From a checkpoint of a small transformer trained on Wikipedia: normalized queries and keys.
Each number is 128 + 32 x the weight over its row's rms, rounded and kept within 0 to 255. Layers, rows and columns count from 0. The size above them is the row's rms in percent of the matrix's.

# layer 6 MLP gate, 448x160, rms 0.126, rows 264-306, columns 0-159
size [101 103  99 104  92 100 100 100 100  97  99  99 102 101  93 103  96  93 101  99 102 101 103  94  93  98 104  99  99 101 101  95 105 105  97  99  96  96 100 102 101  98 104]
[[154 198 114  68 101 102 167 114 152  83 140 114 176  93 166 169 144 164 116 186 161  76 119 153  67 134 170 125 175  70 112  86 126 159  70 148 155 151 157 102 110 135 148 113 164  78 182 118 125 125 132 135 147 105  94 135 125 106 105 124 107 133 116 121 182 102 109 140 136 139  84  91 137 140 109 121  92 180 148 122 115 130 154 151 131 110  56 200 112 128 131 192 130  40 115 139 157 141 127 135 115  62 123 119 111 120 129  97  89 158 133 133  95 133 145 140 145  90 152 169  72  95 134 157 137 128 115  86 163 173 145 190 117  94 155 105 144 142 107  86 150  94 174 161 139 146  58 109 156 158 172  86 152  99 158 156  86 138 200 171]
 [ 51  95 127  73 113  83 124 109 163 111 167 214 144 121 115 157  89 135  88 168 144 132 118  83 106 123 133 195  87 150 113 181  78 151 121 136 120 171  95 177 188 142 111 107  63 135 150 143 111 134 121  84 120 177 140  95 171 132 120 142 102 164 115  99  78 183 100 147 125 158  72 163 132 151 107 106 160 124 122 145 170 170 147 171 158  89  80 155 120 104 132 137 182 138 112 113 154 126  97 136  80 139 151 131  89 136 131 138 123 155 104 161 123 102 187 132 131  78  83  76 143 108 181 138 117  91 161 168 112  79 147 162  81  96 105 148 133 177  83 120 152 192 163 167  89  93 158 111 102 197 129 150 122 138 104  99 139 151 134  81]
 [ 97  38 164 178 146 129 185  77  94  79 139  97 193  92 128  88 183 126  68 129 119  52 168 126 146 132 154 137 128 158 135 130 144 154 147 144  90 149 125 135 151 102 192 116 154 113  91 168 105 115 116  70 152 155 157  95 141 182 123 114 122 127 107 106 186 105 173 139 123 151 136 122 129 149 226 106 155 103 123 161 136 148 129 120 105 162  67 145 170 154 158 171 126  78 106 141 155 144  85 106 112 167 197 135 158 120  78  89 120 183 132 129 128 110 131 111 152 171 113 134 148 152 139 131 103 110  88 109 126 109 136 133 189  73 127  86 125 142  60 125 126 133 103 190  97 133 108 100 132 134 120 152 145 123 145 151 203 113  77 170]
 [103 154 100 139  96 100  84 141 108 156 160 102 168 182 156 164 127  97  84 178  99 128  72 149 101  82 111 119 196 173 114 131 124 115 141 139 116 139  79  82 183 151 136 115 100 106 142 118 190 128 110 117  53 117 149  77  80 153 152 117 122 137 128 140 102 123  86 102 128 146 101 167 128 164  92 131 113 153 121 129 168 105 110 142 173  98 149 173 105 134 140 128  88 143 141 128 112 142 106 171 114 128 124  62 201 184 152 172 102 141 197 115 166 119 181 116 101 178  64 158 160 168 112  92 165 111 164 124 116 126 125 102  83 155 213  52  96 116 139 104 110  96 147 120  80 116 163  93 118  81 113 170 148 131 111 177 127 189 130 105]
 [ 87 138 152 152 152 128 134 114  68 125 137 144  87 168  99 153  81 100 110 111 118  92 156 151  73 157 159 176 144 171  78 186  67 101 106 115 205  87 141 145 145 131 106 111 171 174 126 124 108 132 109  87 182 136  51 110  86 171  89 171 153  66 140 137 158 112 115 139 142 130 150 134 154 178 151 124 139 155 134 123 133 156 210 150 115  94 109 152 111 135 143 163 150  80 128  93 123 171  94 112 173 133 142 126 125 186 158 154 119 177 121 147 168 128  92 118 105  85 134 188 125 105  91  97 138 137  69 109  71 136  97 101 130  99 155 142 162 143  87  98 141  97 184 145  93 123  58  86  94 149 137 175 121  75 186 141 164 149 142 102]
 [151  92 157  94  89 109 123 117 138  84 131 128 182 139 180  85 124 152  95 109 116 147 142 142  78  60 107 129 148 153 157 163 153  84 152 182 122 129 144  97 136 105 175 106  81  93 118 116 134 117 154 127 137 104  80 119 122 115 128 105 114  73 112 116 105 159 126 116  25  94 141 197 111 193 187 129 108 151  81 135 101  90 114 105 122 162 157  95 123 194 152  98 100 103 177 121 171 116 132 180 133  87  83 125 102 148  84 169 127 136  71 152 134  64 128 146 159 170 104 114 137 161 162 136 175 182  89 122 123 180 131 149 117 173 135  91 100 178  68 126 146 188 114  82 123 133 160  88 128  92 158 151 109 135 103 137 139 198 138 102]
 [108 114 131 108 146 150 179 124  86 165 176 113 150 188  73 130 133 191 130 118 105  81 104 124 115  51 125 103 116 131 167 121 139  95  99 143 159 155  69 186 145 144 154 178 174  87 142 156 143 163 185 152 147 147 131  84 159  96  85  71 131 144 115 147 169  70 114 130  70 129 159 108 153 122 185 146  98 125  44  76 184 107 114 170 130 131 112 152  83 129  64 161  85 112 133 126 155  92  89 152  94 130  90 122 148  76 122 155 154 141 138 135 124 130 113 176 163 142 137 167 102 140 107  75 149 143  59 165 155 112 168 122 146 118 108 191 129 106 123 117 174  90 184 138 110 106 161 104  78 133 107 155 133  87 127 156 139 123 113 185]
 [139 147 157 122 136  91 150 114 109 131 157 129 121 159 136 127 129 192  57 159 149  85 125 155  83 129 145 152 128 161  97 141 187 155  66 123 151 167  30 125 185 109 143 180 136 169 132 111 160 179 103 112 108 123 171 115 164  95 145 128 126 136  81  92 145 164 133 122 174 120 140 157 175 156  85 119 122  85 135 155 140  57 199  63 152 135  97 134 132  73 149 106 145  89  82  71 171 144 127  97 143 139 135 129  59  82 133 153 130  49 108 100 110  94 158 115 153  97 112 203 114 144 140 116 158 196 130 116 180 129 104 126 114 138 105  86 153 122  71 134 109 100 157  92 177 153 119 148 122 167 145 111 156 122 159 160 119  85 117 156]
 [ 89 104  98 121 144  90  65 105  93  86 201  86  96  55 171 115 223 141 162 118 175  92  97 115 109 119 126 172  58 122  87 141 136 110 111 128 165 154 107 115 189 146 177  88 112 165 121  72  57 126  99 135 138  79 151 143 141 149 177 153 147 166 135 136 180  80 136 139 162 116 138 159 140  82 172  89 137 139 102 156 103  88 147 177 151 116 102 102  90 119 103 111 149 148 113 161 145  90 154 156 144  80 160 145 159 117 136 117 117 122  82 138 137  64 113 130  95  85 122 204 157 141 110 149  93 135 106 126 139  85 165 139  84  91 142 124 133 168 103 145 145 142 120 161  93 171 108 139 151 118  64 126 171 120 109 163 145  84 158 155]
 [201  93  99  77 170 152 118 135 107 151 103 112 156 151 128 127 147 168 103 138 128 197  79 102 160 143 101  67 122  85 161 123 135 112 114 129 159 139 143  94 118  96 171 105 102 100  97 176 131 111 106  64 159 113 188 114 127 125 117 135 155 136 143 118  82 167 118 138  83 144 132 159 118 145  52 112 143 103 147 101 159 137 208 112 193 157 186 117 142 126  89 117 163 157 183 122 172 179  78 149 127 199  91 178 202 105 125 141 151  82 100 159 158 132 103 129 117  90 116 100 143 124 120 113  91 165  76 167 122  89  89 107 126 163 113 105 136  80 122 143 169 137 160 141 105 143  99  86  65 113 120 186 175  96  96 142 113 138 117  78]
 [155 115 135 117  55 162 159  66 165 112 136 224  73 102 115 177 117 116 119 152 137 131 150 104  87 145 173 105 152 173 131  80 136 154  37  95 138  99  75 181 103 132 136 144 127  93 119 161 111 123 179 121 117 102  74 161 119  94 113 128 137 133 100  68 111 131 114 133 132 121 153 127 137 127 189 170 155 132 136 112  89 121 131  80 104 107 138 154  71 122 165 159 143 182 140 104 104 162 194 116 141 110 117 144 114 203  89 169 147  97 105  56 204 121 145 148 121 140  81 157 140 114 131 171 117 137 158  85 106  92 151 170 112 136 144  80 122 160 123 134 145  75 105 157 177 123  98 126  87  96 151 145  99 144  82 170 142 183 115 133]
 [142 162  93  97 106 124 157 101 110 143  56 140 134 141 123 108 115 156  86 150 161 131 223 147 112 138 133 193 142 111  86 133 124  91 106 105 152 135 101 133  39  81 115  86 129  86 179 144 174 116 136  98 137  95 192 110  83 181  83 178 105 117 113 127 106 100 111 148 118 106 123 156 186 107 182 201 102 152 114 144  89 171 164 116  91 117 113 135 109 118 172 170 142 137 127 121 154 146 142 133 138 120 138 118 194 179 158 121 100  87 138  93 169  97 134  77 107 188 105 163 125 198 158  94 108  99 160 172  86 122 132  56  83 125 140 117 142 108  90 111 158 159 120 119 129 102 161  67 110 129 131 142 154 130 145 147 138 100  80 186]
 [ 97  95  80 138 107 188 141  88 105 161 122 103 105 143  94 148 153  79 184  74 118 112 124 145 139  66  83 114 179 104  86  72 104 152 126 163  97 156  54 171 134 100 116 152  85  61 134 120 141 153  81 106 141 120 138 124 138 115 135  86 127 165 164 108 122 147 132 208  77 132 102 121 153 123 174 169 125  98 100  68 114 155 143 136 141 154 153 170 116 140 134 159  97 102  79 180 121 118  92 105  96 115 114 126  82 131 160 115 151 113 160 145 135 158 124 158 176 166 117 156 155 139  90 161 133  97 205 114 114 101 176 171 108 110 172 189 180 112 116 134 136 101 172 181 175 130 165 146 159  77 133 146 179 121 119 162 108  79  85 174]
 [181 133  81 102  75 134 102 114 121 147 129 172  52 173 196 111 113 150 107 157 111 191  69 166 127 163 161 159 122  62 137 143 153 131 163 151 123 151 124  78  78 108 122 128  93  92 120 145 135 130 106 150 106 159 141 102  80  81 118 134 101 141 127 103 200  79 119 161 109 114 119 161  69 160  91 115 113 135 124 115 120 131 126 155 157 164  98 111  90 124 169 179 105 153  95 111  91 185 156  96 108 137 162 225 121 126 181 173  88 162 151 122 114 197  98 171 109 175 144 134 121  86  88 150 111 128 142 212 118 116 130 131 140  67 145 148 140 122 155 122 138 143 117 181 109 100 109 129 126 100 192 121 174 132  79  98 118 159 103 134]
 [157  34 159 131  82 111  95 111 148 168  66 181 136  54 120 115 132 120 165 153 111 125 134 155 148  73 178 145 146 105 143 130 105 154 112 157 132 108 123 115 134 139 158 126 110 133 189 136 183 126 138 115 130 121  49 175 155 123 141 201 123 125 113 166 122 140 140  78 103  91 154 143 192 155 121 133 105 168 128 164 149  68  92 140  98 117 109 132 142 110 116  76 170 134 190  72 119 118  79 127 147 110 122 105 118  98  98 139 128 155 145  75 121 144  73 157  90 102 170 139 174  90  28  51 176 118 137 135 163 130 132 102 121 156 118 145  87 180  79 144 150 111 132 177 118 106 171 130 140 142 143 166 104 136 106 143 138 159 164  83]
 [ 85 105 124 144 162  91 162 151 141  91 137 166 117 160 125 127  76 138  46  96  99 150 122 191 135 121 140 123 187  62 169  97 134 160 131 165  96 130  67 146 184 143 119 106 139 171 154 156 134  88 141 193 159 178 132  98 163 127 123  93 137 107 148 142 165 103 107  97  97 124 115 146 184 150 124 151 196 110 146 140  78  90 116 128 154 148 155 122  83 132 164 132 144 132  68 161  94 137  76 129 111 165 175  88  32 146 134 170 154 101 161 148 177  75  99 120 169  88 117  96 146 142 129 134 155  94 104 131 159 142 119 104 166  70 148 136  80 137  98 100 124 158 180  91 101  97 117 148 113 116 150 106 117  92  62 134 130  53 135 111]
 [ 82 145 150 132 171 137 145 133 165 145 113 164  77 156 129 142 156 175 104 125 152 134 105  75 134  94 119 134 123 166 140 153 141 189 114  83  93 144 124  91 117 111  40 125 128  68 122 129  68 141 145 152 112 126  94 191  99 156  97 212 129 131 151 129 136 179  99 125 111 125 104 162 109 194 130 110 124 139  85 139 202 105 117 122 147 147  84 139  99 164 159 175 142 148 128 151 120 104 138 158  83 134 128 172 161  88 152 167  75  87  92 148 112  99 149 174 191 136 144 101 162 112  67 133 133 189 117 114 128 131  81 105 130  59 100 128 163 137 170  77 120 148 107  90 114 212  98  86  85 156 145  83 145  97 135 140  66 129 111 112]
 [109 106  92 123 131 199  76 114 102 162 154 126 183  90 177 126 110 218 184 151 136 163 125  78 136 105 115 161 187 103 132 142 156  92 129 100 145  86  97 101 136 151  78 109 124 127  88  92 131 155 104 118 127 110 115  82  95 118 126  91 114  15 133 174 121 154 136 121 174  80 112 135 123 185 153 149 163 184 137 133 114 160 162  92 111 155 143 158 126 154 158 117 166 105  94 121  47 162 149 145 152 102 147 150  62 125 150 122 166 100  98 182 171 117 139 118 108 108 122 134 127 164 157 116  95 114 162 121 120 109  60  90 104 122  87  54 174 134 133 193 161 110 137  64 133 115 143 158 151 138 108 179 112 105 139 127 118 157 125 127]
 [105 123 132 109 147  74 121 154 192 117 140 157 173 119 138 108  91 197 181 109  81 110  96 103  44 111 136 152 145 111 101 121 112 147 108 117 104 113 121  90 133 133 107 128 135 150 152 149 165 134 158 150  87 142  85 144 150 202  88 115 150 139 137 116 155 134 149 168  92  45 121 139 133 105  77 179 120 144 114  71  92 113 143 129 125 119 179 125  94 141 129 150 127 129 165 191  70 145 228 151 129  97 133  90  82 123 151 133 120 168 123 152  79 150 114 120  93 100 134 124  78  98 196 139 182  88 134 104 122 114 141 115  78 138 182  94  72 125 152 130 138 121  93 166 162 156 116 147 108 167 145  96 206 151 148 133  76 124 181  72]
 [ 31 116  66 166 149  93 105 167 160 150 169 121 141 156 144 163 176 173 151 143 182  80  96 133 148 158 145 127  85 110 131 143 134 182 163 145  72  97 166 113 123 135 136  90 111  77  67 109 132 109 119 125 118 176 163  75 210 135 141 145 149 136 170 143 118 140 117 149 142 180 149 119 227 139 106 124 205 119 117  92 122 137 122 108 105  93 141 136 188 131 135  66 157 118  93 112  92  93 125 136 115 113  98  92 122 134 113 111 121 145 114 158 116 124  66 111 129 134 124 144 177 111 147 126 166 144 131 150 105  73 155 132  83 106  61 126  89 146 137 173 111 122 115 101 104  94 116 105 169 169 120 112 146  95  85 151 217  97  89 109]
 [131 129 117 160 140  94 125 115 174 141 117 125 145 105 160  62 132  81 160 121 137  96 124 115 149 129 129 128 119 124 111 108 212 170 161  97 165 172 138 138 129 142 109 106 110  87 133  82 153 161 105  96  92 150 140 106 110 142 156 156 136 130  78  52 151 176 133 136 135  62  70 113 191  81  96 182 112 122 118 124 128 112 136 165 157  83 140 101 130  89 117  79  69 178 171 135 143  97 131 141 188  71 103 137  31 104 146 132  71  98 157 169 114  65 152  95 150 139 121 148 114 183 112 137 162 144 124  82 145 154 138 137 158 105  95 125 127 142  98 147 165 119 142  83 188 116 185 119 137 107 120 178 191  50 122 155 128 109 163 161]
 [ 79 146 118 106  98 137 139 167  98 171 141 112 120 152 106 123  44 124 155  55  63 135  98 112 133 179 148 150 130 176  59 123 104  92 121 101  85 108  53 195 184 128 116 132 165  91 173 141 112 164 159  98 111 144 103 145 138 158 141 101 150 188 122 108 164 109  96 244  89  93 128 129 135 176 187 138 133 138 163  92 164 151  99 151 104 106 169 163 138  88  88 123 130 131 118 162 111 118 124 120 131 110 119 152  66 126 148 120 126 187 148  94 162 100 153  51 140 110  66 109 114 151  85 156 104 106  81 109 142 135 138 132  93 149 148 126 120 141 188 151 119 142 123 154 144 129 171 155 146 171 122 134 185 140 117  93  83 120 120 116]
 [169 118 128 128  81  88 121 104 101 171 107 137 135 116 136 199  86 148 154 128 206 150 143 166 106 165 125  99 201  87 126 156  84 136  88 135 181 122 137 150 114 128 101 152 179 122  88 118 167 178  81  94  83 193  93 109 167  93 124 160 170 120 120 180 180 166 123  95 197 173 145 142 133 125  68 107  99 130 158  95 159 151 101 152 108 126 127 165 118 213 136 102 103 132 121 112 108  89 169 154 138 134  64 105 117 157 120  84 125 131 113 134 162  86 146 130 139 107 112 139  78 116  80 142 132 196  95 139  75 169 107 129 114 117 197 120 118 135 114 113 113  49 102 128 148 121  97 123  88  97  95 131 173 111 126 157  95  85 138 163]
 [ 58 159 132 151 124  78 107 106 207 192 119 128 161 122 110 117 162  88 127 130 117 102 133 160  50 141 134 118 158  97 116 161 147 130 130  59 117 130 113 129 122  93 148 202 123 125 111 120  75 102 148 167 195 140  76 159 144 145 152 161 104 101  95 143 160 175 129 158 123 135  55 108 150 117 103 145 120 120 137  73 113  38 134 163 154 170 161  97 150  99 108 125 102 174 101 128 100  99 128 166 147 134 144 143 166 142 144  93 126 112 167 124 164  96 167 128 175 123 170 148 143 116  55 136 155  85 127 166 139 103 170 188  92  89 126 129 159 189 132  98 125  96  97  90 103  76 118 154 120  83 166 203 122 147  95 104 100 101 102 136]
 [169 114 133 137 176 157 134 112 137 157 132  52 187 112 147 106 122 101 137 165 148 151 133 154 145  65  92  90 135  85  99 102 147  90  95 109  93 124 168  95 186 125 149 185 153  89 112 158  75 143  90 179 156 207 114  61 183 140 103 135 113  92  98  95 197 125 114 198 111 136 146 142 136 123  60 106 127 165 128 127 143  91  81 156  58 110 155 153 142 191 126 140  91 145 106 140 142 135 119  99 124 146 140 175  82 139 152 159 133 127 140 135 149 179 132  88 158 128 112  78 190 137 164 102 114 130  57 135 141 191  96 118 173 101 110 152  99  84 118 115 132 153 120 111 133 143 133 140  85 103 197 119 130 124 149  73  91 107 117  98]
 [122  94 182 135 128 166 138 109 128 122 179 157  83  74 137 101 164 112 163 175 158 162 130  90 187 115  38 128 144 167  97 130 117 170 186 178 132 125 111 127 156 113 102 125 121 100 100 112  98 129 128  96 118  76  83  84 158 124 119  98 182 131 178 156 138 116 118  95  99 120 166 122 178 164 120 154 163 134 113 123 130 115 170 188 151 125 170 107 151  65 128 132 109 126  91 127  97  95 127 133  95 133 156 181 185  93 137  95 135 144 136  59 188 119  86 133 154  90 101 190 136 139 112 103 135 134  57 162 153 135 148  88 112 101 158 144 126  90 114 144  69 133 114 142 155 107  99 170 156  47 113 190  86 108 107 173  67 160 125 117]
 [153 109 143  99  89 129 108 135 128 111 185 149 159 142 162 104 150 151 163 132  92  81  71 109 178 113 162  74 111 137 105 151  95 104  98 124  93 164 130 132 150 119 156 130 137 114 162 119  84 113 139 130 119 140  79 180 106 153 152 215 132 145 159 113 162 112 103 136 136 151 121 144 155 176 104 150 124 202 119 124 189  97 141 122 164 134 139  91 146 139 116  52 144 102  89  71 103 168 128 108 137 190  86  84 112  77 210  88 198  87  97 146 167 100 113 126 149 123 159 133 163 160 172 113 105 151 107 127 151 141 147 185 131  92  96 137 194 185 151 144 123 114 121  73  99 173  90 102  82 100 179 102  94 111  92  79 165 118 138  94]
 [192 107 135  89 173 175 138 199 156  96 101  91 136  89 129 101 152 161 153 147 118 126 102  96  86 151 109 117 167  86 105 111 119  99 125 121 155 148 106 124  99 138 131 135 115 131 106 157 128 111 122 154 117  99  97 116 148  95 146  72  79 160 100  86 179 165 168 115 134 117 136 154 139  75 140 139 138 118 125 146 168  69  94 165 116  53 158 136  93 123 153 110 107 130  81 160 130 105  82 105 140  91  79 142  68 148 177  93 141 170 176 174 103 130 151 159 156 100 191 134  87 217 122 137 130 105 135  84 129  61 103  30 134 152 136 120 191 128 186 145  73 133 142 142 100 181 129 160 155 121 104 124 126 165 100  81 143 148  90  97]
 [125 100 134 100 128 101  92  99  84 164 120 116 120 138  88 139  98 100  78 155 162 119 102 117 121 116  98 106 108 108  79 116 164 157 133  95 120 166 111 125 138 131 158 115 114 154  84 106 141 154 168 105 149  92  92 101 100 144 120 155 133  28 157  93 158 194 100 145 172  83 146 149  93 141 114 183 168 112 158 134  78 152  71  64 215 122 150 175 126 132 159 154 177 100 112  90 132 116 140 165 113 192  80  92 155 179 125  64 134 146 174 154 170 121 120 171 149  85 137 141 122 139 145 121  77 171 159 167 172 122 186 155 186 100 122 156  74 143 142 112 113 161 121 153 123  73  68 133 117 169 126 101 149  94 112  93 170 161 141  99]
 [155  69 197 139 153 105 164  91 111 113 125 153 104 146 180 112  93 156 183 149 144  43 140 111 142 140 107 139 113  82 130 131 129  98 170 166 150  67  83 123 114  44 189 149  88 118 146  73 107  92  95 112 119 125 181 169 187 148 136 122 127 166 190 130 113 100 119 121 131 108 188 133 178  82 157 154 142  97  64 119 152 149 107 144 110  99  80 124 112 187 104 186 190 178 117 111  93 118 166 103  76 100 125  64 149 125 132 142 123 110 131  90 176 131 159  94 124 179 165 127 159 142 109 126 135  80 111 155 138 184 138 130 140 103  94 177  81 104  88 129 124 158 144 104 159 140 122 191 107 138 136 126 145 141 114 146 119  88 121 131]
 [ 72 121 111 109 152  62 142 172 126 178 130 127 151 136 144 115 205 174  91 196 143 196 102 121 144 135 113 126 141 132  90 108 110 130 103 141 149 173 163  96 145 135  80 165 165 146 134  80 159 123 103 119 138 146 133  90  96 148 182 138 118 126  75 161 140 124 141  92 133 122 104 123 184  94 102 109 156 139  87  68 140 156  81  89 192 161 137 160 164 193 106 144 132 141 136 147 163 106  77 201 103 115 120  92 142 125 168 102 136  98 123 129 169 110 135 188 113 127  81 205 135 102 124 122  44 117 102 168 107 133 102 135 135 102 132 174  89 111 120  80  96 133 155  86 147 136  96 137 120  65  83 124 143 164  94 109 131  68 174  81]
 [178 112  84  59 129 104  92 117  89  81 162 152 123  78 103 101 123 136 114 138 177 142  94  91  87  80 105 129 129 119 143 124 139 186  93 130 128 113  73 144 111 130 150 109 170  42 123 160 137 174 152 102 179 105 121 119 125  86 176 146 169 146 132 146 103 141 134 109 113 174 111  70 172 139 148 108  85 142 140  82 108 143 165  90  91 185  76 155 172 127 140 154 120 159 150 134  67 120 129 217 113 144 193 124 106 147 140  99 105 148 138  58 133 147 141  75 152 119 119 155 142 108  95 119 128 158 227 153 155 149  97  75 142  89 127  91 133 124 134 117 134 147 123 198 129 144 155 194 120 115 177 111 180 139 150 132 124 102 133  91]
 [119 152  86 125 128 149 175 134  67 124 106 121 172 150 185 113 106 159 129 158 202 148  68  67  66  85 110 146 167 175  73 217 186 110 205 131 141 142 118 104 113  93  76  86 100 157 157 140 135 138  89 164 136 135 141 175 118 112 133 129 112  86 160 129 171 108 121 123 116 156 135 119 162  99 119 123 116 128 192 141 143 126 126 160 150 149  93 105 144 169  94  94 112  86 105 147 161 101  78 165 168  95 129 144  88 139 106 124 106 112 110  70 167 151  85 152 214 129 141 105 109 150 160 132 194 125 117 126 145 142 106 140 132 135 148  76 125 109  91 105 132  93 104  77 123 149  42 127 154 139 109 185 141 147 105  75 104 132 116  96]
 [112 125 154 156 174 123 106 120 109 129 135 153 169 154  98 126 113 151 152 110 169  57 122  55  80  59 127 148 175 152 159 173 103 128 127 139 100  94 119 143  92 134 162 182 148 118 187 113  94 142 192 130  78  91 130  90 154 141 176 142 145 140 140 153 157 109 166 127 180 149 105 158 187  73  99  68 138  83 156  88 100 142 104 149  78 128  87 124  93 108 110 132 107 137 144 161 124  90  90 167 159 153  54 155 109  79 166 178 180  50 132 105 167 169 156 157 117 159 116 137  95 152  68 122 125  89 138 107 105 149  93  89  67 100 152 109  80 186 115 115 139  97 120 136 134 157 122 116 143 129  96 106 116 133 145 101 155 165 122  67]
 [118 110  79  95 154 120 106 101 142 151 152  45 181 137  90 141 165 115 140 135 115 167 112 141 115 120 136 119 132 122 120 129 148 130  91 105 118 112 182 151 120 106 125 115 120 111 136 119  60 105 131 142 159  82 189 201 129  89 117 128 143 136 138  88 131  49 179 159 179 142 101 187 145  77 143 151  76 117 151  80 178 163 165  97 136 155 114 127 107 162  95 158 117 142 115 103 146 120 179 104 160 140 119 200 130 142 113 185  91 110 113 171 127 113 115 104 147  46 179 170 121 193  83 120 158 134 103 196  94 116 127 172  99 117 131 145 141 191 154  99 101 105  81 159 107 117 154 147 180 104  91 131  91 131 159  53 129 140  74 147]
 [ 41  90 202 117 140 134 104 123 110 122 184 104 119 140 127 166 102 126 103 148 189 138 192 129 141  83 107 152 136  63 155 140 155 165 168  88 142 121 128 130 183 160 119 117  85 105 128 146 120 155 153 195 148 151  99 109 130 105 116 200  62  71  82 149 120 177 105 102 157  95 109 149 183 112 138 151 152 164 162 125  88 127 163 176 175 164 110 134 137  95  49  55 121  82 159 125 136 115 124 113 126 171 158 128 121 164 127  42 114 144  53  97 125 115 133  94  88 117 114 130 178  72 156 114 120  89 134 163 110 151 140 139 101 145 143 140 150 140 138 135 136 155 100 136 107 114 115  70 151 145 128 184 124 153 142  84  91 136 152 121]
 [ 96 161 154 145 156 135 122 112 173 100 129 117 152 107 136 168 133  63 153 109 131 125 176 179  88 148 211 157 125 161 125  88 106  82 117 137 163 130 101 143 139 105 106 144 136 130 132 220 140 140 141 158  89  49  74 120  69 176  96 178  84 103 156 111 129 147 102  94 151 165 144 129 171  92 140 132 107 151 170 115 125 103  85 133 119  93 133 164 176  98 155 130 112 107  96 139 171 175  40 146 138  85 109 181 101  72 152 150 133 187 128 120 116 126 176 149  92 120 202 188  95 117 118  62 164 144 114 118 116 113 100 174 104 154 152 136  67 107 112 146 129 120 168  98 135 123  93 124  88  94 129 126 131 113 165 105  78 165  97 130]
 [122 111 137 112 152 140 142 109  85 147 181 176 103 180 120 163 106 143 121 102 125 133 163  85 117 155 140 143 185 141 148 122 187 113  70 126  87 169 104 153 119 146 137 177 121 105 157 113 162 167 138 174 184 184 141 102 128 166 160  61 194  88  64 168 166 107  78 169 123 112 123 131  60  98 156 108 109 122  39  85 109 127 108  82 112 170  15 142 116 188  94 124 174 189 125 145 120 154 131 108 122 132 141 167 160 139 155  81  90 120 149 100 134 154  92 111 172 132 153  77 159 108  83 106 129 108 131 156 150 148 116 132 134 112 112 108 133  73  99 139 138  85 161 170 107 127  94 133 113 169 121 116 123 117 127 169 137  90 165 115]
 [127 124  81 107  85 109 135 116 127 149 120 171 112 113  70 127  68  99 105 122 146  95 149 112 153  98 146 119  63  99 106 108 135 160 108 126 143 122 120 195 135 133  65 165  89 154  86 180 162 131 160 120 115 108 127 140 138  91 144 130 154 180 174 140 186 159 101 131 113 132 106 134 157  74 144  76 224 168 163  86 136  91 178 111 114 102 151 160 103 124  81 150 130 166 124 122 152  88  91  88  73 115 156 117 105 131 162 143 165 127 144 199 105  96  72  96 161 125 130 129 135 204 185 152 152 108 131 117  69  97 150 156 126  73 119 163 115  99 147  87 139 117 100 126 124 174 119 117 127 221 140  96 168 148 125 125  64 185 116 125]
 [177  94 128 148 117 120 107 131 159 111 167 128 142 131 108 143  95  73 124 162 146 132  89 147  87  93 147 122 158 116 169 188 131 142 138  91  82 131 132  87 131 101 145 130 125  48 134 119 122  81 122 105 156 115  90 137  54  72 188  89 150 142  95 101 155 140 134  92 120 154  66  73  75 124  98 178 166  85  85 164 167 131 136 111 136 126 161  94 140 183 147 153  96 123 169  73 102 179 144 153 148 169 119 131 148 190 138 107 113 210 190 111  96 105 105 117 110  75 154 122 148 161 127 138 140 155 125  79 100 108 132 165 118 101 190 102 130 105 117 112 188 112 120 115 141 166 168 146 155 197  99  63  91 167 158 126  81 142 115 156]
 [109 136 131  89  62 127 138 170 165 147 159 117 128 178 183  94  97 133 128 117 124 149 149  70 121 186 101 138  88 133 110 113  98 160 101 100 107 137 137 119 156  72 116 101 132 141 127 136 153 119  86 132 130 163 144  98 110 119 104 239 165 174  89 155 169 159 171 108 206 138 191 132 147 134 125 146 132  62 113 104  54 104 143 139 139 100 131 148 110 165 132 127  76 130 172 155 138 111 114 120 146 137 148 122 168  64 141  94 137 123  76 164 105 122 137 156 101  90 126  90 182 116 152 121 133 206  88 178 150 124 138  28 143 126 131 144  92 133  68 165 155 196  97  63 124 123 105 121 119 184 128 137 101 142 129 146 154 114 140 113]
 [117  91 137 138 163  93  86 119 111  97 184 142 129  65 148  94 141 128 199 150 103  99 100 119 144 143 153 131 105 140 107 100 126 129 169 135 135 145 132  78 131  23 176 148 187 116 184 167 122  34 116 148  83 162 104 141 151 151 143 142 143 155  96 108 126 126 156 164 177 156  90  95 104 106 160  93 129 109  38 154 177 136 156 141 144 105  99 144  99 128 152  64 149 107 100 137 106 162 109 120 175 151 125 187 122  93 136  86 143 130  97 108 145 150 107 190 156 146 160 112 144 126 161  74 131 125  98 101  95 133 168 156 157 133 141  71 134 112 151 166 158 174  78 108 136 140 123 119 145 118  43 100 108 125 142 156  99 188  72 143]
 [ 87 125  97 195 121 185  88 116 153 130 107 126 145 128 135 167  78 166 147 142 159 117 123 135 147 105  78 135 121  93 134 149 140 109 129 148 170 108 129  72 156 123 144 109 154 136 181 134 102 121 106 171 104 157 112 110 130 159 118 158 135  59 106 154 234 176 134 142 150 158 135 135 186 146 128 168  65 154 123 124 116  46  90 171  95  90 160 111 155 113 139 140 161 148  83 106 149  66 124 164 163  68 109  89 112 194  78  87 147 129 152 156  81  71 141 143 131 138 114 110  82 154 149 172  79 138 128 159 107 149  49 149  49 158 124 136 124  85 113  92 115 159 135 140  96 106 127 103 118 137 101 198 137 111 133 106 161 101 128  94]]